config.yaml
num_hidden_layers: 23
hidden_size: 128
head_dim: 64
positions: "learned"
qk_norm: true
tie_word_embeddings: true
init_std_down: 0.0
optimizer: "soap_variant"
beta1: 0.95
beta2: 0.98
max_grad_norm: 1.0
warmup_steps: 62
schedule: "wsd"
final_lr_fraction: 0.0
max_steps: 2983
Each number is 500 + 50 x the weight over its row's rms, rounded and kept within 0 to 999. Layers, rows and columns count from 0. Numbers have three digits each. The size before them is the row's rms in percent of the matrix's.

# layer 18 MLP down (transposed), 512x128, rms 0.347, rows 281-387, columns 64-127
111:502509611496432563477429490466528428456575574452485497563543531531504585497543541466490404516512545553464534486417560524449458396452511493485471419551473489507599558506464503512489470501582481
110:555452548461514495464472514553631468468557511561541504558521466476517468563502555408522543539505442474437439476472515567538534464500462522399476586433524415498482530529516502506536470518530483
087:466393441488563486559522544498489473600536528571539430495447533475508392540499549448500549485519522442490502433437499492475464548505506502558503441396525421580585494541456507485506474487533540
108:459486511528500405531479518488536333556477568569443476581509498523491536505447514509542439437518489551513631450548511553398426475463431445454553557532420535482471492430487502475404543551578486
101:571443515571523457458525450417466547503568521533468460549508445511478493572525542543479534470482505469394460431517510536471579521531502448553503448573514419503414510654523501613513503472523479
085:598515598568458533482504497559525519510453571535440452445486526497605490476504572540549529505428542469457494505479560464522492463538489441502545521521527497582464467482640563540468491511469490
112:521415460454452493442479463475443463495566517607524466506481589520392474567540497441514538495415452484461510529565549552545547469507551477505480512529408428521508364520480545513496452529454448
079:465412525542452483495460551523436536496552466520364490479473498535568537422589456565551552536493456502436457476504472584470491479448480569464500471437498410468554490532490538515481453385510582
112:478543481548580445479476491361515532590505478477413397456479573537476542499471533401484541419476547501553457499560607537546504501556492492397543480440536405536461471482490448494561473536587498
093:480522536522501496570549517470550524477419448592498581427482426537491480491483377507482491413501546436471472551519456616541568533617543487553542498589527443483502585571487561564362496516578464
102:480497457564504523494476454466608603589438568589559569522553562522505465523513484458527433503475484483464493443524473503532565403433520559533552498357433529488472521551609524400502627551506484
098:482460623462551538549464552546495507517552523472483552517461591507506593529596545484463528413418497391464546461532543475482630518461517419488478444527572583414498494508442430489493395577525518
113:478488570419411453513466592537502451503500442486497456489528436414532517574495443611548498527526519465537505487607462535511493502456533527501516466532508494483489515572546541502531432441569501
090:420578617504448522490541525436575497493549583523499576501347585471476462459573471502524517527464476511495561480488549430481569462492531563501564533476567458583520416509479512478497436554514533
111:432510489438509463462549534468497515462476469668624520502473486407473513595431550557476466546464479404477539455462520420482483426569451501524570462481480495514458557515431461503527474532453459
106:499502517515481480469524477504462498545399467557460596441544557446443399422489511489448528443486576553469538494520531544481419403582468514556385492431584422469488535359507506450539414420540427
096:532490479414459464575509582549522513498639500560446554510509498529448460528575505468510570548543539607620599431501432540511530499547407460487477506478498476514546483539484403564505458469487475
095:520612450527395538544396577447523445503562504539509558496559495468380505592480531503567478514510556474524488511485503535425554490549497448474539456427476421404499448472450592438419498445415525
089:481490517528586530495583383592498478408511578500503571476493513525533492547436424554486531529510513576481288403534508512517448492451492470512483548504473606486480450477600526479459599490459508
108:478475573471491427498669490516520448464522412459547460518448506469539523454501502459380464479507553528392446497501570396522487518448475523497500532502459513469505575439426529479605442497457521
099:448548500493451477405534534468500490410415549547576423519478486442497479458466474487492550594441429518432491460443564487471586499530577555492494577667454440432523456482438493439456533481402528
107:483658469501459475617484482518524493509457535488539523467490533454458437497545503482514513476473530492500540451484483528512547522467509558533484451324528527480473522529529470527469466465493496
097:564601636507527495634449450407518551591466511530493560464510504556470567504538478530481518473592535568508531490482530463438469523499504380580527519454482478437452521527545460549536497533474518
100:488534621516434441460473543561462485547443497479477443578503481493450407542490422606413509502416456581447462629441477476508459483488563506441523442456494552474450476473453390450509579464542568
090:520510492513449453458455496499549494551518523574527422470533523575707490516503483476507451531519492577464533363550601522472551467433485577430518454461520513500502604524577399442478509551463416
106:564639449538471451441547531532486564524362423413489427505644520484489526432530478481419607402468540547531424453478491416477491484560525558452482557483515487537523553483478546491500584475472454
090:572497497527506576534395581480486457583536445408396565538498474577491520510546507521471421481587488475613463517428448507505524480508374417459494439450470527483547454415516561529458517478503596
097:433445540538526487562523573508525436557468539534554463554453480482530490472533556428386505506454545476537416567500546406543457476479490494509537519402460478631409520492485413555469525532426513
108:541481523465405529482459459380465513414500485529468488504552528564496549504537570552586488561563433567567524488472598577523595517545529473619478517493482438489488530483483401526512580529491574
127:453424547454435535517516433454563602498483472359529503517507439457493449473498537563525559491395519402516485588475524538424449597461588466521470478491496459527534499491458441496508458408524413
092:557484367496490559484450441458428508493494487438415460425485542520534499566583428532496572504453561564612571486512519444396489474540549538527556457522562407490555488521437490507421466491458483
097:444461485460600481452527514519592566465515700461466502542546466497402628518551517610448483445493541532511460432525540505515500538499550522534457510525548429561507535484471471476531520471479548
090:454550422438507534413440498457556403577599507575536486524499507468570474596553428437521474460451494457432478383461540485444579528515565455581505536419475486495466506498487452471526493502533493
097:466424596506569435431478539464464501415505552501453426607407533434412468371495468495521444507502418508481521460552571523531538486459489520618474517564493516590461545471474468506493472465591474
103:406588561449527569470554537520486531517447462484514495431524447574560428537397474516448519458547558425455476411501506459504464447515499421474527570465528463550397528502503454512374441546462535
111:518442403427494573379533521507433517495521506494422476479503441567547518452427440528479487460470428573526394473442484530575459492411452503516465500430486632599420501530487487466496462493547462
094:546497527400575572535466492523531516502473413471448478479549515508516559495519506481511499530371496524543474488464470453418453527492581508490446498488427404501511558567549493599506531424497536
094:511513528517486482441540546479455458531555504433471568590475491534453587475519516416593512519520545504506514471511559584471482510565494646522467507546498460476453478489576456512577567492461484
095:462590490511450583463557508487546526532503446460419518543508480479462535440477514539475502503460531429504432584569449513489523387534544508450441545472420501431505513383550476419394485467426452
102:535539497485579508421510444551517504585532477427555538522503516605422389485542469517503541507398456538424476538532435514437434532543390518431560423474515494460665503459566560438468468503402451
090:477500495502507507345440527489533572486533510448488531464449508475514473582499503481511480597559611436421471548504384503539553508531531424513500513602532468432447540545489594488411493466569529
095:587564379486528552560495456463510636455615498540486553456510534485512572535531417457549533511487462530461479501419398480477561485569507448545471425375488427453468588514571570516500480479429517
099:344480509527505486491590420547444430480553575510441445550552412484507500522472604518564422461527454503463562443465513440407481543426534342429441522476494466462449473418516475507451521459486510
099:462496407439468563444549563564469461431557520560508479584612426568528370498545474516359550472467510551522462438495472555433546470468477513438493457631611461575523528507473488483489539503480480
112:443519553548501571564488501477531502536513525504540487470546602601517488533588462527486539511450483474444410477547446449432438498475564429536461386554484538521521557565398442523441467425469467
090:533650468524587486542526416540400487443405514462577507530519486436563434556470516496545588543476501529483511589478425541616475547525546522480459441446477478468510511497478474443625569479531544
094:486496497464491528606561483514430419532518414562542555529396442571484523543484509479469483507561520427571495447509445630563477389529454523559496526477549536456475559561491544432482473555493511
098:675402552490572496545449469447515549451486420524500527482545459556481616493511443507507505553425493463462419501484533543557464497584472477414497485433417498536517524446551497521504432469425446
104:502494505465584497531531544504493536500503550412471550510474550497497508524483538455490401462436418518514526542403425560485510457517399499426465455634538557526460345507544467527476545496476487
097:481655452427507442499472481523477467448464506524489454488537413536460483600426552422505454449474529482522427478472486469445514467522471503501366387357382470491510427425437558486470466494525480
098:442584463472500436424467515495473553500539560520489476436461559522473465498553540429568550532556440556454488422547500493539514489483540559473558462415471513381500468469461499405404513456492601
095:491517566464435585563542514527551456477528450514484465488550464604446566452479505511534513516493568551566348541494591514545442501554486467471506526405497493582467599540489484546579553499478530
101:520433585454554512545510511437509424514520467393544546460515482469516449518500486529456452444398489551535545420503551602571455539523549481578477476459513534534428568488646501438463515540528496
106:553414532397500452536655429470503480425498558526508502457453479508588535558494486382485541498502486461550591521460473554630497524422582525482529496547542590473477519456478536478526482451497463
104:491508486421524493441553531397478455529507557506566495483462473512422481458498512522456476441429429427457538401467464446634427554537462431491412554461537489487484532551530523466510495559478617
096:503433491448513515504452462472556519446499494439538485493528575427478412566418469562428533541523573522532537567486528489546558487489504470520490532498422489402487535445372492419469493458558501
092:539520491527564557524483532519409538430438490516436458570499461489471565542556505570551486457479385458540526548466477392545537519494439551525436458337508519498311553480481499526482427487537554
104:410534495554456515478469356523517445559419556652435481528496564516423502593619444499531478572496484439521435481544536482495622445448514475588459513493553579471466505447487469513538587545495465
094:542573523505499466471457517477528611561571564487484463413420467554538493492406499497472548521490477480480520552480589523479573516505484481596496441345410520484537449455439386391522515526530515
082:346497519534524545526490502448538551514513518531482528602527461464477578483505642585474489467584485548593400503544512580431474475537515504479463498464520559514466515506520478605484535504556509
096:591500349421468451485437565553503485554542527536445479532564533406439483556534398463501549524531556591549499523478530456529562480450463510526577494549510542500487475558476518437473457511448544
103:526489534545472554526496482483553501479481455454472488493486516439557555486444495469444552482530472474448442501533494551496464476498445476441356465570529512525513467513571542505438455436572468
105:517487471499518504469505561533489525506454479429471471535489409462485510485507513513555569474469406444384534488553462481484465494446460534527459447526539490389564589605540510486562540476515516
101:584609584524496437475549545512507432513525494587439534472398522500486503504449459542529524473473473453521439473460527427537506478497553527487525423559527526373485455539434496493539466492447542
104:537421545643596503505544522394546471548630512500498478509493529528594557469524514408521508525422514571454511489542539409550443599571393462486509536544557460488464534467568478531439596553462498
101:537392457537547478444474572542630553444531530481477518510556489493465588560470494477449504482513457555506531501588467518461553532400539442510486505479434557533443555486480484560388483467533534
090:455411444556483393523524519503495411421471454530424413537475511548531491399537557444544509535501546465519539550445499475432431499583453499464433528468511514467532510435482485451435502534458547
098:516557466528514512594466469526481509589468470550526567583420552445469459543500607513433463489543530486499521459317523514475464442471490498444647506484573502513539490491586420479460500468526465
094:544620575476523475433496510553507530492463483572520532532584460503509511512483511518514500485493574573479525439601555509472461437595428560522521513361517518504426470485467476495524516525478433
081:435451508482451471541540524511484416468477561528461368596429529467463482509471432595575500549515534408528495559514392615546491420562455530529548473402465408567480564518536476496573444481536451
102:484492538454592507511499515485521563504501530568568577587443620452458520535521455532461503490492434383489514517519434556585468397464534516468369523529489513431500491554507569441394504541478445
096:437429566497476587467498517559516511541383501510505495483459559619515513481544527478460423518492534498527527534655543504508417463510509522479547476559528549531451524473567538560516497494539562
096:444558618527500431473446485574502419485510595570504491579493417513512524473516504497481433540502491528513525556575564555474545533479511558459495606429487452507457518433511432498502581495416542
092:489463515474486530510405446486491490511569475531473508508456533509621469456550443565464453430565473517431451472519559542494454496514506524499352485553529443502533453532537598531550465464527481
090:480574536530457452477535537496554429540572468594542549492530532521539509540446481429392443509481573496526573455515550503485528512457426395540587518548614518494465501492457521539521430477447454
093:462545481364459436526466471500546530442484460459509479484513565497404472510526505506514611455434482463467480472430545505494417485458484511520505578513503521478502626489494526455458518400478488
098:487419489543419604508542474489417648539451358553497530519407467507532507532460457578470482499475492573504491550470451489424533466569444494573494527489545384478554475469502484522499503427593418
101:502527583549510529528468520532545487470545556483501489531626490539447568498521543512544500492473499495418511549571553483572450429455539501532521426483494472511470537454487451532465577569605567
108:414445539515422485522468538591440426489456538471485517569508507486542486484507427534554461511617564505576506507498538498562494396506560524543555581521573470471541475398509621465489473459520537
100:489585527420564535512538560546507484491433439470366540605558525486483494535406441508525457497491463407513524578505523549425450486370533543592492480440496457457556516503578437486500561579552500
100:427535507492529458546517440508529489443387551481483457407465473613485557500527570525468415511544476499529465494477533546509496515455526524543509519381533555435453484475530510492586520534585464
111:529581524480474479529584497489483497475545504502500583476577421487440597458365530499467493459463540570457519419434490487566502550530606578505448433505421493454569496439494466506545496488545471
094:363468394419439507504461445488555470461512476554497517382571534490583469556505553452512525515473475444571520485458507441528559540536478473576424549536548507540516404539483504579413512570521488
105:532464433525426442531524598406477494352523549595432471529511355556440571524488498483522477467546515516460478425386459507498421534562457597568440541558541492514476528452520540482576506448465533
090:441568469518498535500463471560507501543468410502439496409466501515614449461550425410422525533490525504376537512522479495465570447396481515422426505366476486435488492510468526523587513485446442
101:516471465547546474435526535510533538452408539533599459495417500452479570506551612448391495546473539505531534507540482497451618542460533477481448500401475399426426589476468512490552449500450439
092:416590415466517471471494470515430480449548483503531478496537480457471568577544410550549499491521497509511514428479477548490603433567577464502542475461422529565447532538488512420581484468493440
125:452568593526405567524414502489495428547542514450462479432507499512429598478440503495564524540533517540492514371466557541452478475473526496468459513596568462448429564540486570535472502588515480
115:532509571468561482481649500492416440551534471538467513518595475431519468555453610521490541501468438466473484415513534384507455495419499492473451509464506489513509616486475489507562414523492409
111:474483497445597602481490513460534472554453445525544553520602559512514526543497411488546441490574517531461384553436454477540485635498508514520517507507491480468445412513600491487427517606464566
088:562600444460545590558506477480401526511456473504490437507567457581526550528527559535499502600504493480440505534521459529470452498478524509459538418546559409494447485556546573505485615494465498
115:481496503511474557463503436523438572471544531587490505604567486421644423458431491429466504458562509470475469516475460488514405499472492394446449540513531453524486516530448439540496478543520469
089:417463529560465506419505498506496591489555560559485422633542346565479501481546436482430507536525527477564436498540587479514546527571524528557452562495466551513538530597481615438495515465554443
107:488505495483517506507563488618490441528498614500491485527539562502468450485592420479415555477494498556509487508527416432541479656574451550574392530434484481477419457457484587493462497553524485
093:431590494480551540470435410571514552525494507484485460553445487487494459539450453546512456610509518414466458508453578540535501515536519513496442466599514598562449491469554461538544428572526616
109:533596491483514477513588539494470535450561521493484505521365517501477452506506548537535526527456536466568542434459417455600451565560489454504494457481419442465440464488454561457506543489564506
090:474420436449533496408480535422431442515496447475553568498516604437503514494468478418482517472531439525537558515578521532517486496482571459477515437467596504457532481497431503515396469508516482
106:432483434517481507523459385332506514467399456481515482414479524476580432468437429522494440488552474517501453560391507464415510528505360465494513538439534487502458404490442487514475460510511356
090:479455548509499523566533469468546507653505478528599541456457574485526551451491487472499525506497449385481543473531552453549519520501515508495554535563513567542537494478447467487579541411509446
089:518521532480540519541466464444396418507452515505453479455514501478516449470539464578406504500478471543624521489486489505425461506489622471412553462482535467490564470528509446523523543402469521
115:458493483474514449497448490525454464538405454398531429549438466433480418411453503566508433496493565651467508509532514480486491515400488562504472502537510508496539477509434460478450566553522632
091:588537526540543505511566518577476518412545526409480444463513496550478484516453556568533538492467510516529561528580538458521594533545521424504547492512434540556522497566494567534496521507529533
100:454459482506584433539508487514515554489617523458596557512473501509415497429532478480418472452496634393405485521470405536477467452479417458439526495540521434511455463572577570491524551556577485
096:475528537583524500524567528462475583530467516418508487515356413523497474544587512561488393520510547437446498488526475513492520550506458545464563553510448473502550544535517541425454404498500606
106:472603537518529544436587467495496393521481509531509464514499427523524498551485508424494449555396436553518532523535497474551490486466508379464510471526503555555538500505621555456523390458464438
118:597491512453455570532508395467568540481478440586586507470481499499500485364524391546477527533496476562529511534545459407459495473448507478514479562595490550535512470541494568518437527475481406
096:501510535453444509506452527558567456492607449555491518513514553473460465413529476391520542513500406555412434455447453571533526546514448534443528487445491547558471516487459564447460481514483530
# layer 18 MLP up, 512x128, rms 0.307, rows 282-388, columns 64-127
105:558550425514522533529518523413464486439605519376567406508496496473521425469484500497548597496499586556524581478537543487514521590512613528486554558576515442430488523546468499543624494543553526
105:499428479473424505478517606447520498530541510454484518458531436461453482558433525481563480463539534509496529528525473572528598483553402453484444465503390487497445549448482522520490451596466482
111:480519487475542513379541549493480525537439522459398545522492490480512475519514375575561523483474509427539441492544562521532476471544573629545491442564526558517535479460535505484587510535579492
103:574493458486466479531432476513490542434519587485513475536488503461520533469373588500536448557560422661485536474420598536536413516531455536472472570544524539540489511410409511545535490471550527
099:460473462444522510563443516483457437510594391478569511636510482460487492439467462495503518486548395536484527499524482513424490468524535515450421450490413544509475383516434415429511486529531479
111:473467591555532534568509569493380517527496489532539604606533573529494561546609527515525531487540444509482459539476529499604551533472504541482452469606516504469479466462463584594494511536507473
090:567558480516593504548494450484514421524532530487532514476533498543444549515498518509556327469411559504556555444428482466523569470499533431521506559433478563485479502445506444462558499596454468
100:493460534463443388475577486512498425487557550522518481531449472476467485507394493519499523527528445525466472488398571538572529505570518588577506500543485505462625401470532485483434402492469488
098:586555461481576539424538555542468493487420536446477372523501579516563605485426495509587587437544454539499592568461526425530511481476448531431373516480473502567463510436445532503455500498467589
104:527430490544482500575491467488517566534440591490487405467513477472547440439515507556605564505456475485586577499599499502534540498518453475585486450498480426433481455552552506433569582553521510
102:455497384457452497528506462516478534516505461542598487566410475465519481505395533535535525529448487584499460576469490517517459546523549478513493542524483472533554391459489511515565514438528580
105:432505442513492535522476443596568473497504535524522447551457473512466502603456497460512539497510513598474534509533432510447568450493423591586539481501460554538519470433475498462524563571496491
097:454515510473476393510494565482365520551560524489452507613546491512442532421438466533441473484564495541459513450418507521494459492502463442540488539520558527467481436527527590526433551523410441
099:526555504540528550558403545517502456573558459560577439466505510464520432438543505610481567564433484537537576514526510415503546357461503493552560421590504551567564467584519547534481507566459562
097:458464456520591462524447481466573519463516507516489548533390499431553480456585534566536568447418398382492505479514469474487521476495548510520536424482417470442474427504399441546493516590352480
096:484480480583451545565532510483490420463483377551486483506469528369504531481459490438464526455562518475455531425527483513390561514535426420463457497483492522527505562532482493448484469590548481
113:714499553410498560480501537510485570429594624474443506545482480404472482464519519434589512520492509543473559452522518524492461567558472606512525460498475534494506560500497579551528534483452442
092:447593495504513431514384578490444524517481519458508494499531448445499488570601444508523463576489535456509417499427436529484550504526443413568445519517513531538494546597494530527476553491471511
104:350482590406572543553506497560473452526478479581544444478471509439509460509383453488416485457472481464483532580541474534499549452455574455380412567490503619571495428476480557472540523525512501
098:519511459411538472603459565524522468438593581438488476498511453536527535516450403415478450524579501519389424454555543517413550460436482489414466500500428522576613428514494464524474480440564525
104:506469442603490516528503458449644512573508482511485525516503529503483450535529550462505436412493484560424431517491515578538490440540461483521470469484579564534529529523467588489441507519526572
101:507420423534511505517549513501528445483519490449458490434488535504462439519416577531569550465410496458511551522479520533550483541493504763533477465490578542547557453493551453407505529605543454
101:505518537513463479484449462465462458528577541538557544552469514452501391458407541422496411490464468491542485425518494540489560560540375412495387511494558512400495439550455552508511443564493546
093:476517541506650547549521390477548546564524489404469465600495458444422465464515551462491543398487515443547537553487457508471540510512501520478617598520544472530482470461511541563507553503555661
098:544434442549592510513548539544501526402452539607625411493550466538566482483574453600508393536493481463455501510544490524535415445554519534577557422484572499518443436568547548530532414528528521
097:433458505483505443501587422512445544412503602518510518509472527470553471466447488513453547574521479553450481460539575502519555456499509619502518569480476387633476473446488501453484526542621430
100:519510429545602488510445463478451513526442418437494507551453515582493477461409462523497431471539532426549555497531537598477558442539522544585475443504488528532449517493495539532535443554441503
103:490539454493503486535547433498470441530436617427421543510446507496428542538448481528545472479523537514480570573504527531553490486610516566534416530542501415553505487457474461445470487500458596
106:465470512474599505552393542416572527507424486423553467481397577530406580481441507507474518507458480499530493539558467449458462594554467506554497491549516558564496532431403481577543495526517503
090:487504637504585457496498475503548507572550424465554523569416490451499507465444523402556452527546464323397416453437519562521546506485528516477496506453526577507460469520517442494573525466535506
098:500544477561494495568525487461487468597546363498488539473549551495582378369474482464515462539478506475450583554479481497535445440409469445439546588457441500420521470568528482517486521443453477
096:527488528562563536543518490491487557462548513558467496495421572521530506520485571512490491489558591551516446467549516488538496473517528445561525503551498508534516604534521499457431499550476484
096:577514403546524553526481537518499507449497511488463488464525501424556475524441551428441580541495564555502548505539450526473475489553526565474420565484499510517563487495540456558478503614504594
092:485399505492511440532545509489573571593528429475499455461442510455465528469507512510564470484508454494489448528560554422433509567551414550524552501580428606418443494529505499501532519470525464
100:433482497431507480493376572436443498465572505538521420614485439515528529491447373535491429402529504450500545514518498545547568463464502468481391482483488490504539536603463513552524491528547508
095:506431544507541424440567456458488518513545487530475532566437464417489480481498426512501460542594528604470515451448424488518487466509490514609536416471471455438522554491530473515448513555470475
098:465558520552497518496586510513483413567549535502556475407513591496522424512543374447481435551428435439462512465412517542464536524469436394472524489519470499495559538520548471613503539474462514
096:421496564485433452609469450510494489506465487470599536539487475435567503513494425497461621517498516462544509509502538579601528523504393503495517499535561461493448601552549465479511544531592470
099:461522461445417505521534413471536505410552524455438559436495522428546413505444477558459579481539500475529463592397546599480465516504545514534541499512513532526520526362484425504593514523590491
093:495476512554456496596487594517520576619497475498487464470538496514496503543652491447552495420502461537586557460540467495433388461550566509525562515477466530532479510566477466535516588551549480
098:459437530495455433504483578449420400456539535485571361528511468457411541549494477499550485475444566531524536438614585518407504463454498536507522482469484468499473455455435431474515439456518483
100:635509449464588485529443668385443517540491428468540532515476616490536520496498437451512552498500561563480492513531465594496556437549465644522567494457514516539520543608537521553569426545504480
097:469536517555498535518502504571525477566479451525482609479571537494447482508406463524401548483492422450545528534474447448506423465637534489463512459526542388432568518422475459468414589543482612
105:425437521522592512372465487532517547593561522457503531496521404508417502521519432543480513491559577565573572561595506531460443534569555569418437591498533454612605441476458535525517470478463585
094:461499517448460523558525563471527466540712493574569469548544591515457520425508505526560420502461496451418551494526500495415534448506460494599580529465482486496541485441534439497468518524599416
093:434416548505528507566444532516452567544532532477453560454538506491512546568574465408626512473500564439399595513515633487532482517545426491477523547458501501569492487518557425567519438490487564
095:534436539564508475469541450464479538525465420527461462557474601471419526411448488499453455467531430409525530476426458417430584497493495497469551401561453516463598526534464518521551571499542460
097:529513476469452478527499485465559387454452607432504422583504568469523478510537545483514587444467576475500543408559456502489440487624553472468547487526430408494546479561498437526535528501454529
099:419635476556518586523433548474459513572514427545482503543418504513470491476581510554520522551441556506570357439517527506469567558460530583524511435575518533508500549476450481400555552524509486
097:475420485503503601608492531509547509503501454507548443579558454415463480547517460535492509598421506448460559525445479500489448424542515509543454471516554583398513497514451589647550539583419418
093:512495463518535544467510539441480570450573474345519509504430490404541428522522425517478530539496490435443629490526477429495529460520542467525522559492539453556500510445477544466523436516615574
097:544501564476486531474489488481497506574501497485451484463540443455504464580455518516522493536542565525538440549367521465389556485532400570536604440534472585535618482528516495485478395529504529
102:489438445412525477508518505571648495511503540511427516596424473464546626482477502483414469511385534405467454521478513568486575415458525559421547479515494385508532545506539532407429519454505463
107:456557442460524484581510489604383444560549543487413531587505509465559392526497549446562437528508543531467458509565564545375524527432541527471557466607443489483481456494512510560510488570476413
096:513525515486452487537582543438540516564480560545406574462505443486465465425507566430529452484556475447374441519464523448538550423480419537561547476583447437423526451560631475615529489535456461
095:483544511547580582538491518483536441511479505543534578511503550419466566534470532465584558589475514474473519520476470495466461518592608411526531567506549448476549379466536483439440554485411467
109:537399563550502546524601441456504446426567463498486483528398465443542552581458546417474455485524504517443557514505607451481407497488478564532457400500510491595501516579485462491403421561516537
100:485463502534489548573502504528443463418480459435449497483602479496425549480553546460460464521498529542519462544497499454529457489656431484444533457492478529522497546498593431540520549407469505
115:424465548627518504508430444422486594521524542530495434509488407540479501575461542532552609565489527437481348533514564622504535474563495451569503459504478555487535490479524461584561521523486509
101:444495531547455521514537419483516512424481515520535560489468473463575475491483554422486403430515549524525584430577523578463405512544462496515525506434484487570551520457488419482532491550569468
097:412481409476452517423499505528495562539489494510553469416587481534472475613584508480572395539423502485483462526556483459424474488477521521464525472525538459482462471607456470576532546419428469
103:527464476524515439521517540498437527541474421464447478459526438467473433549506463614554442364564545540456504586475536570422565558540564532580527449532432522425496556596548468494568456573557481
096:427535420472581512474560482514472482503475525398479483528532412484403521375550505476486539548469543541438442418567468497511514557499464479487422492556399468521493564437473456486491455486494556
102:508573431454479468514575484475437543479516486550496452467427513587474621484546512543516486511513560480467474478475529524520507510572468491561388465540463537480535520536525442598564496466618510
103:408475537471558563586536408512447533505469458543502444424589546485575442442502570506554607407437504487518534510478538444516553514500504536474458519500509400474517525515521521520461438501634444
096:590540533467475498493468453468521544556522623456506539495535493440458504488500473587549499455442437565491502444510454523525529445507441484502517425495430506523517471529503429582512525560513367
107:417565534402482502571505434434447504585449519586542531500534480500495551536497463459398492514526490611575519578496508476519450529543526518496453512553545534465548565501481493464492497472545529
106:568532453484468589488527477493452449479614524432550500454546466508497504496502503452471434490479490461512467523452447462466581547481429489461491526396500438485518464512515487450440438447547492
092:512498506544607472525527466580540452575495538474408534443592578469589517465490566468485451544525453543483469496518529473500522514490557544530542551455520552489492438593523517420450423466465525
094:580487477428474514485475514416541533585504481491390454480443509428526466459471443497532491588607435456465455502512496515515565457476558482561504491507568495407531470522502521533564476440530415
091:565570444517507527565447506464543483511586471475543448598522458350570432473450513511528602488543537516500504474413445558502520500464552528516433449500445477560527483501412518419469472496524449
100:490474435493497587478470552522506550437479497467556507392478560529452431547475489619558531451461508484483521483411471490580425480523467445462518497527530555536533472573477375435574472558561520
099:471477521553478457389454445473525533437498470443489481478468413466479530499436502502566455580410540517502554479497535503580553476557441430530509514516387412542405474497520468449574518474506587
098:464513564509584493424460485541476597501534595440495547552447413553444558481543502506598510521496540467490517560565498468516570481568495445546522485542589445637484469445483577562489531597511530
096:533526538489547503458473565539423459472507482426520563482435578539499548451494471487563493441597634531549587512541526510470477592522409485544559357538472434553552515487504602539480493537446503
097:447422488501537498509516496533584441500542481521530524527391494478437454524517448528489472473539483461462526396477696566546415512465543458532557526447516641579514517486464415569611540506441464
100:438473541485554497514490482396522500483469420463513596456485566441561520509439492432482490502542488512571508410471397440503548554558460510469495449529506540528564532535569491545537398536409394
102:540499463480489494588534521524533568535501570406548490557540516539546496503506448562451588523517530440560519487535464474493492506552392570465484515525511463518490524577422480486500439527530565
096:536469491513510454431479458505468538480541588568548491498596510510570453470525513533512412578539485517471511534515482520512512519587511480489452522441543491518431461556421509462564468463533508
101:466454521477529479533589507553592534441517450498460530467412409481569392402424503436393509473399465511602549482509489503387529452524487525470517510509496510535547536414498562505473530569491554
106:461399441488483516500495451482528441396595504483506492562523478458420479469512542473516503499435523507496514571426441520537579527473425417469569497423504501481448431465437477542444495525481502
108:447443415516491475430529523436475587567452524423480448391458468501453474483556507539480499513513548548540585453465406426475423543447437478484412497468421481509549524489455501497471538554479408
101:473496550469508522573455521446539504486422481483536457432479548475443545513514534544501579467516520506506470556487504525571546461508579466577505483521479472538521412545518475486461609559499481
098:503554528478455425482649478417373483441507536434463498590546498435476468440451577490539476468470509462600445435538470561553484510534539567438556477459516431543532493493473499505451469544547532
101:528618385459476462518440473472462508493554418531533483518547509467507499453501512575573545508570436555487403458451482466473561529562552568476500500561446556487536467535518504451421537578576545
099:474537563541540476513582543459541421475411490404345478534468473467440528512510524435512507540409489490458428604473419493419478557488400391538494557543508502531430504494499496478457528502465474
113:468509548494486546533392646413583510513492422508528472418465519530450585552525377476522459523488530474509456622454469498565509453476520516468580475528459504519464519507462591595517442513485501
108:450461522471478436472525531477591500499526552543490461497475584508598583543439499468589461507557577425487508477513500506528544557514507598467434551493472497506504509489571519619473477494443516
109:521382492421507493506487441527501569564497586581493415462517512457512517514595572492609529476472465608473573475572508467537532463369447538451464522518554564549480583601494543518527505494477481
099:397483521516543495510438506544551520569515519399544542566569473534502446480460593487447473504602521428469529527492507544503488499626504446530430509494448513555448442550536404556478514577495538
099:427490369536427480535545586481497424508466412443482507463495568490499485556501450601515460503467562497515444474424487571487435411526526552512453539504558413464495524561584492490477521512517484
090:507453521531620535537415557535467487486472495519397543435449569414459491468417542539493421530532408545461585514420489525548535413451488477499510526418470530439478466480512434565505403442506545
103:499533494459561349498587520517478522448540535442549571497448539451504498382470529491518564552525514554491508508467534491520603455488472514536595533520477475551479521426506551503506492485497480
099:543433524388417481569541517455499563512586503522445517443533448501464574389523496506527519426565456526598560446580483528484550510413443436488519518500477475488524486476529422369507583530538498
097:488521519497543475539625479508472523501424564436576569439448500413493495492474522524485541510524477455452507593516513518476527365478470534505503564523454547479531471496495497476558531562498517
102:471476533525527530524494433483478543564480486463535506468417560548485543523394463545508443532497564500464523516493528473406405476525467540512605537451476504498556509509474481624484488470562572
099:515540569534501432534486516609458457515540531504442504579509461537441499542528590424549565563530513481476547466637473472546511490510605524421432469463398482466569551533497521477514528557484674
092:473529492567565630522438554594451521471501540440420610621543454473477534572490528496492524580579544613521570491473482595490495435550509489531448464484525415494498529574496538477404473649475518
094:506519479500451468509500563586584569487533536495516491572529511530517552555438544469478512626527500548354535564506466533526515460472465624539479559454445521443548595552499568447529484509588500
108:577402603460551500543604476424529503488563441495439547406536441461507498490499445496441529504527576482572469576506499448557545548475521515477476490545415531487459456452446529523489476595493462
097:470538461500504510549446414388554517615579393503410479489453500468504490421499467494507498492539542544543538509441479523456519514444425562559527538532487458533505586490465515517537547547483492
104:589418494497532514523598528486494659513519497527494451486459550531436488500446446532444426451522534466489436497513510504500511446559540469519473501554473564486586560508391496596452448476522443
101:471514561540445459503478558429559422555490529517441441524600559486474476485479454486443552511493510511528478516529517579464431529479565595583504459499411523492492419533514413558451492597499538
099:558399492472445511553430475454478496487528455425492519548513563471400493504367494579545490336470543504481570471455513455466494496542441472487491498438518487362476446521402475496512513497441494
108:555486485491492529481506580553554508583516509499471493523461528563354449505459546517557435459517500547374489542502508458407530491523416450534557546553510496583563462494568501578505453533455538
092:434553495518454433511396512434508544553481552498486546482598530534489467531430457417526498566481447502482463545535446411406530367472549575452562435514503468586440522500526435533456525525520521
100:606435461556486573485474530516515471422472460471491477468474578538511432453444472513518514485444548416581561493516557489551483504566476472505477488499454421440543523500408436525456504493511543